Weights of a small GPT-style language model, trained from scratch on English Wikipedia: vocabulary 17758, an embedding shortcut.
Each number is 50 + 12 x the weight over its row's rms, rounded and kept within 0 to 99. Layers, rows and columns count from 0. The size before them is the row's rms in percent of the matrix's.

# layer 2 attention query, 256x384, rms 0.0493, rows 107-123,234-250, columns 320-383
106:52 59 63 54 54 43 53 46 47 40 41 44 56 37 72 68 55 23 38 59 43 59 35 61 60 48 43 23 64 34 47 48 50 09 45 40 54 51 36 57 44 47 59 56 64 25 46 56 43 54 56 59 35 46 48 51 30 40 51 46 40 40 64 35
097:56 42 46 71 54 47 46 57 73 61 66 59 69 57 42 52 62 47 51 42 60 34 52 57 48 49 45 45 55 49 39 63 69 49 73 48 42 39 31 61 60 48 55 28 44 45 54 42 47 31 65 43 50 39 63 28 61 47 51 57 63 38 62 35
106:64 41 44 58 71 38 74 28 57 35 56 75 59 59 54 58 51 37 33 58 48 32 45 40 54 53 41 29 72 51 47 49 52 42 58 34 47 50 36 58 49 56 31 36 47 38 67 28 62 42 36 45 31 50 63 59 50 34 60 41 34 56 53 55
094:46 53 46 41 61 48 65 57 45 52 45 44 57 43 43 18 35 41 34 37 29 50 66 73 67 65 55 59 49 58 60 46 51 43 49 39 64 46 55 48 41 49 50 51 64 47 56 69 63 44 55 56 61 54 27 47 57 52 63 68 49 63 47 51
114:60 42 59 56 46 29 40 53 51 59 59 65 51 60 37 45 54 57 35 49 46 43 61 53 59 41 56 57 52 64 58 52 52 74 45 43 56 56 43 42 61 43 40 58 57 43 70 19 60 62 53 45 43 64 40 48 57 57 46 55 47 66 32 47
095:40 62 55 68 51 49 44 64 61 76 52 17 49 50 63 73 52 40 80 64 62 66 44 43 65 60 69 48 65 50 39 54 51 48 54 76 55 28 36 49 44 39 60 37 34 62 66 63 58 55 69 41 46 50 34 53 26 39 43 55 50 39 29 33
105:53 53 32 57 65 42 56 48 55 51 63 56 55 54 66 47 54 39 64 49 44 62 36 44 26 51 56 59 58 37 66 55 61 56 42 50 67 63 47 46 76 27 25 38 40 46 62 43 64 52 55 54 56 93 30 49 48 66 51 68 62 40 51 35
107:58 59 72 51 58 51 42 36 61 52 55 64 22 42 57 45 40 55 43 32 65 67 53 60 32 59 48 66 65 48 45 47 52 62 51 48 37 33 51 58 62 38 45 41 47 40 21 55 56 40 60 40 75 63 41 24 53 53 56 58 49 37 52 43
100:48 62 44 20 69 74 73 50 66 65 59 30 73 67 31 49 36 45 37 44 17 46 46 50 48 38 47 61 48 56 70 50 47 55 49 61 48 52 45 51 35 56 46 51 50 45 57 36 42 48 48 68 55 45 61 69 56 46 52 35 38 70 38 53
130:48 48 66 89 28 49 54 29 45 40 53 79 40 35 63 47 55 57 51 65 74 33 61 53 43 71 23 49 42 43 42 60 46 49 52 37 38 39 49 56 52 44 70 49 45 52 45 29 58 37 44 45 56 41 59 41 48 36 46 54 56 55 70 66
090:38 43 27 67 45 46 51 54 53 40 57 56 75 37 58 48 50 51 57 52 32 50 29 43 27 50 64 58 51 26 53 60 64 38 37 55 38 56 27 41 58 41 55 40 62 52 51 67 47 33 36 65 46 55 59 57 60 50 54 65 41 63 70 42
093:48 64 24 73 51 49 39 54 57 38 59 35 52 45 56 60 38 55 47 50 62 43 39 45 40 70 46 37 50 27 66 60 43 52 58 43 56 31 56 64 57 46 65 41 44 66 40 46 64 33 59 58 34 37 29 48 33 33 51 50 56 34 62 52
097:52 74 53 25 31 35 51 22 47 55 44 63 62 56 65 62 65 40 43 48 63 43 47 54 66 52 41 31 59 48 44 36 29 43 24 56 39 42 52 64 42 56 55 32 33 70 45 57 46 35 18 66 55 52 70 46 45 41 56 43 19 58 49 53
095:54 46 56 48 46 47 71 47 52 31 52 32 39 43 67 30 55 39 15 60 42 37 57 31 47 64 52 34 55 31 49 58 51 46 57 48 47 56 40 47 49 46 49 40 47 38 49 75 38 50 52 54 42 34 58 46 61 53 73 49 58 52 45 42
098:42 26 72 67 38 53 67 61 43 48 51 51 37 28 46 57 44 34 26 60 48 53 66 65 53 59 50 66 58 41 56 33 50 50 22 74 38 62 52 39 48 56 44 54 56 33 76 28 18 46 59 40 44 37 43 59 68 31 41 54 51 58 49 39
096:40 54 49 59 52 28 46 52 34 52 53 51 55 55 50 47 80 61 71 46 45 54 41 26 47 66 64 58 57 46 41 56 38 44 63 65 54 61 51 48 52 48 43 65 51 60 53 41 41 55 61 40 34 30 40 60 46 49 43 43 58 38 43 40
106:46 45 67 56 33 56 41 53 43 33 36 72 33 66 33 56 43 48 40 58 50 40 36 60 58 52 31 51 51 61 65 55 75 76 46 33 45 39 60 59 52 35 49 45 38 53 55 55 38 62 37 60 47 55 71 41 44 43 60 49 75 67 64 55
114:31 49 68 44 60 32 55 43 30 32 25 28 64 30 51 57 41 51 52 55 53 41 52 39 42 46 63 40 59 47 42 55 64 34 64 46 64 75 37 25 33 52 25 61 44 39 34 68 47 65 60 68 42 70 67 54 44 56 68 52 45 51 59 49
098:41 26 61 63 57 25 69 71 43 31 53 30 32 49 44 49 35 54 29 46 52 53 50 23 53 56 64 46 54 41 57 45 31 52 37 43 56 43 58 48 52 46 58 51 61 40 52 80 32 44 53 80 66 41 30 48 67 56 34 47 30 66 70 40
095:50 49 46 47 40 36 38 52 45 54 68 43 48 53 47 80 64 60 38 57 58 46 54 53 59 29 49 48 54 38 42 57 60 36 43 52 48 64 49 58 58 42 44 36 52 44 70 62 37 41 60 57 48 78 37 48 56 55 63 52 38 49 49 28
105:47 49 50 48 42 46 30 37 37 65 29 47 59 53 55 62 45 55 51 66 81 48 44 56 48 53 45 45 73 40 47 44 43 41 44 50 43 66 36 57 43 61 41 25 71 36 50 48 50 34 51 57 57 56 43 69 48 64 39 33 36 44 53 46
109:43 32 53 62 45 43 52 67 32 43 56 45 58 45 37 41 59 52 30 51 50 39 41 36 55 46 60 60 57 53 45 55 56 47 44 37 51 44 39 31 50 57 38 46 44 65 54 82 54 52 40 75 61 71 52 47 66 46 51 54 59 56 57 59
119:54 69 24 52 28 57 32 61 51 67 56 61 37 35 41 38 42 48 52 33 51 51 36 68 36 56 36 53 54 62 49 47 46 60 42 62 38 27 66 50 39 39 43 60 54 35 60 29 40 63 37 39 55 22 50 48 62 43 38 54 60 48 36 57
105:47 76 48 65 42 29 39 66 47 52 50 36 50 62 61 52 49 61 69 51 56 51 62 51 55 47 56 37 69 51 44 52 55 47 57 64 64 61 45 42 58 61 66 46 53 59 54 79 45 52 49 50 87 57 38 32 45 50 53 41 68 39 57 66
094:53 53 63 56 73 59 28 62 68 65 30 69 43 33 61 51 28 45 60 66 50 46 42 58 53 45 43 48 63 29 34 54 53 52 51 39 49 22 44 49 50 51 47 53 37 41 62 57 54 47 43 79 67 44 26 60 62 34 40 59 48 28 58 54
092:44 40 34 37 59 65 41 45 62 63 56 70 29 48 59 52 37 47 64 53 41 53 36 71 56 60 26 50 51 49 26 58 58 46 45 63 58 49 52 58 41 29 60 26 53 50 61 66 55 31 58 63 53 63 37 49 56 57 55 48 51 30 43 44
099:59 74 39 18 51 55 65 45 61 47 55 23 84 53 51 42 57 39 55 45 36 54 58 44 59 19 66 29 40 59 61 40 52 27 41 66 59 47 45 60 52 41 38 37 41 37 41 57 67 46 73 59 52 53 60 52 61 64 61 69 81 47 40 47
095:59 55 42 58 50 52 32 45 62 62 33 62 65 37 36 50 45 69 41 55 46 45 50 55 51 60 38 50 58 36 46 38 65 53 59 41 56 44 43 56 42 43 27 57 48 40 35 34 51 44 45 50 47 69 62 66 53 35 28 49 31 53 63 60
097:59 27 42 63 20 56 57 74 53 62 55 23 44 58 45 59 37 44 61 40 45 50 58 43 52 38 44 55 45 63 75 33 67 22 49 54 31 51 48 41 46 58 39 69 35 58 82 52 35 39 57 50 63 57 41 46 30 56 45 55 55 45 54 44
097:43 28 48 47 41 54 29 52 63 63 50 49 51 51 62 39 40 58 47 47 84 33 50 59 51 48 49 46 42 46 42 55 31 39 49 54 55 40 36 62 77 43 74 44 49 54 63 63 44 35 48 41 68 49 30 69 56 47 48 31 58 40 44 59
105:49 53 42 54 46 57 45 38 51 65 71 53 54 76 45 65 45 28 46 48 64 70 43 49 70 53 46 54 65 49 43 47 66 33 39 67 45 65 49 39 47 37 52 47 52 62 61 61 60 49 49 43 58 62 38 50 26 32 77 57 43 56 46 45
102:57 44 65 57 37 46 72 41 51 08 49 35 56 67 53 47 33 29 21 51 33 40 45 55 58 65 59 43 54 53 43 59 60 56 69 45 73 63 31 50 53 46 51 61 51 57 42 37 60 51 45 60 63 47 34 50 62 54 59 35 42 58 50 32
108:57 55 52 55 59 38 56 54 39 50 40 50 20 36 41 38 57 51 38 53 34 45 63 57 44 52 48 60 66 40 44 59 45 68 31 48 50 56 53 51 62 58 56 51 47 45 62 45 40 60 45 40 44 48 63 50 65 50 41 44 45 66 49 42
091:46 63 56 50 54 38 40 39 45 50 17 36 40 43 37 45 45 61 69 49 25 48 57 27 40 44 79 59 59 46 53 43 69 45 42 54 63 48 62 50 42 63 59 56 45 54 54 62 69 63 53 44 39 44 54 49 47 69 49 51 54 49 52 25
# layer 2 attention key, 128x384, rms 0.0458, rows 106-122, columns 320-383
092:58 46 53 33 56 59 38 45 52 29 50 53 70 28 17 55 42 74 50 46 59 53 56 30 53 50 59 55 53 44 46 45 62 74 35 58 36 52 27 48 59 39 36 43 66 49 54 78 51 82 41 50 54 82 44 55 48 66 44 25 72 60 80 68
090:52 59 67 34 59 58 41 27 43 32 46 69 58 45 52 66 50 38 63 45 52 53 44 49 48 30 47 30 20 55 61 69 46 67 57 55 32 28 54 39 58 39 48 36 55 54 57 46 68 52 50 20 75 54 46 58 46 49 39 47 65 58 58 49
094:63 35 64 64 60 43 63 54 46 40 62 67 42 37 62 39 52 57 51 73 55 43 48 58 65 45 24 35 41 53 50 58 56 71 64 41 55 58 49 59 35 49 39 26 61 44 61 53 40 55 34 43 60 57 66 48 51 38 31 44 65 44 50 40
095:67 41 68 48 48 36 55 24 48 51 43 59 34 60 61 65 39 68 53 63 57 39 45 74 51 49 60 34 33 57 30 43 61 71 60 48 46 55 60 47 55 70 37 40 56 69 56 50 55 52 60 38 34 56 43 58 60 44 49 76 56 56 62 68
098:48 65 27 44 48 73 46 52 48 47 42 39 57 51 42 33 47 33 43 56 56 62 58 45 56 41 61 28 64 37 44 49 52 53 30 54 46 23 41 63 57 71 59 51 42 58 65 59 64 74 50 44 50 20 43 64 53 48 67 52 52 52 55 44
082:50 39 46 52 50 46 68 47 39 51 55 42 21 44 49 39 40 43 61 43 68 61 62 60 48 72 49 56 46 55 67 40 44 65 54 45 46 62 51 51 51 54 31 62 42 82 52 53 33 54 55 42 41 42 32 35 39 61 66 60 44 50 31 67
103:54 60 52 22 43 50 49 51 24 56 45 48 43 64 41 69 43 50 57 41 51 27 31 53 45 34 49 47 44 54 39 52 34 46 26 58 37 63 43 53 28 49 38 50 58 35 46 59 41 59 48 61 54 55 32 46 53 59 50 44 71 41 42 58
095:68 36 52 57 65 55 59 23 44 52 50 54 43 39 56 51 36 38 59 43 51 45 68 65 44 52 17 63 49 59 56 49 63 70 67 51 79 52 48 51 54 42 49 39 48 49 41 73 26 62 41 41 51 82 40 47 50 50 43 43 34 49 35 48
095:62 35 53 53 65 51 57 32 56 56 54 51 40 42 59 47 54 68 82 50 60 47 61 65 56 41 34 55 37 49 34 49 51 54 43 51 78 52 44 50 39 40 55 33 46 55 31 52 31 38 38 50 67 59 55 22 61 44 53 50 52 38 50 53
086:59 65 38 48 63 64 50 66 62 69 70 30 52 51 50 38 65 61 51 45 56 57 74 58 30 45 62 52 49 54 48 36 43 44 33 49 38 41 44 52 57 55 41 53 41 44 67 56 48 64 49 31 58 48 52 59 65 49 55 79 65 42 44 41
083:46 40 55 54 43 57 65 48 51 34 49 58 41 48 36 51 60 54 37 68 44 28 34 61 68 59 22 42 36 53 43 47 46 40 29 61 58 58 59 34 36 40 74 53 61 39 45 51 44 62 65 69 26 73 58 60 44 47 44 44 54 66 55 52
096:47 43 38 76 57 63 63 56 49 53 30 53 52 31 46 50 54 49 76 38 47 48 48 64 35 50 43 56 53 38 44 44 58 56 68 42 58 49 31 33 67 57 43 62 82 62 48 44 40 35 56 58 56 63 38 62 58 56 69 48 61 55 64 40
085:46 57 56 53 58 45 59 68 27 55 46 55 44 57 45 58 57 60 50 52 65 26 25 65 64 51 43 50 60 35 42 41 58 53 31 33 40 54 80 62 33 61 50 54 42 57 54 30 36 36 53 55 52 28 65 47 58 20 40 54 64 47 17 42
098:65 59 66 44 39 30 49 59 69 31 40 38 53 61 45 50 65 67 59 48 72 41 37 36 58 45 49 50 41 61 51 43 52 27 62 51 41 37 59 55 43 46 50 28 59 60 35 56 46 65 56 69 27 46 59 37 32 77 75 68 47 40 61 51
097:48 51 45 70 40 36 50 50 49 43 77 71 45 67 66 56 49 46 22 69 59 65 60 37 41 49 59 33 61 51 43 58 56 47 45 61 59 69 40 41 67 42 53 52 54 63 51 38 58 54 60 26 43 53 60 75 25 41 42 52 55 41 57 39
100:27 46 68 44 50 35 48 33 32 49 60 58 56 43 72 38 45 67 46 44 53 65 44 79 44 58 35 51 42 59 56 37 76 59 19 74 49 52 58 53 46 75 44 46 54 70 60 22 46 47 57 42 55 28 63 51 55 26 41 57 55 59 43 61
091:41 75 56 47 45 33 41 46 34 51 65 43 53 38 65 50 37 25 41 50 58 33 38 22 64 46 59 55 32 57 57 78 55 51 60 52 62 46 44 56 72 31 17 54 57 39 52 63 59 54 49 27 45 46 60 20 74 39 48 69 56 45 65 66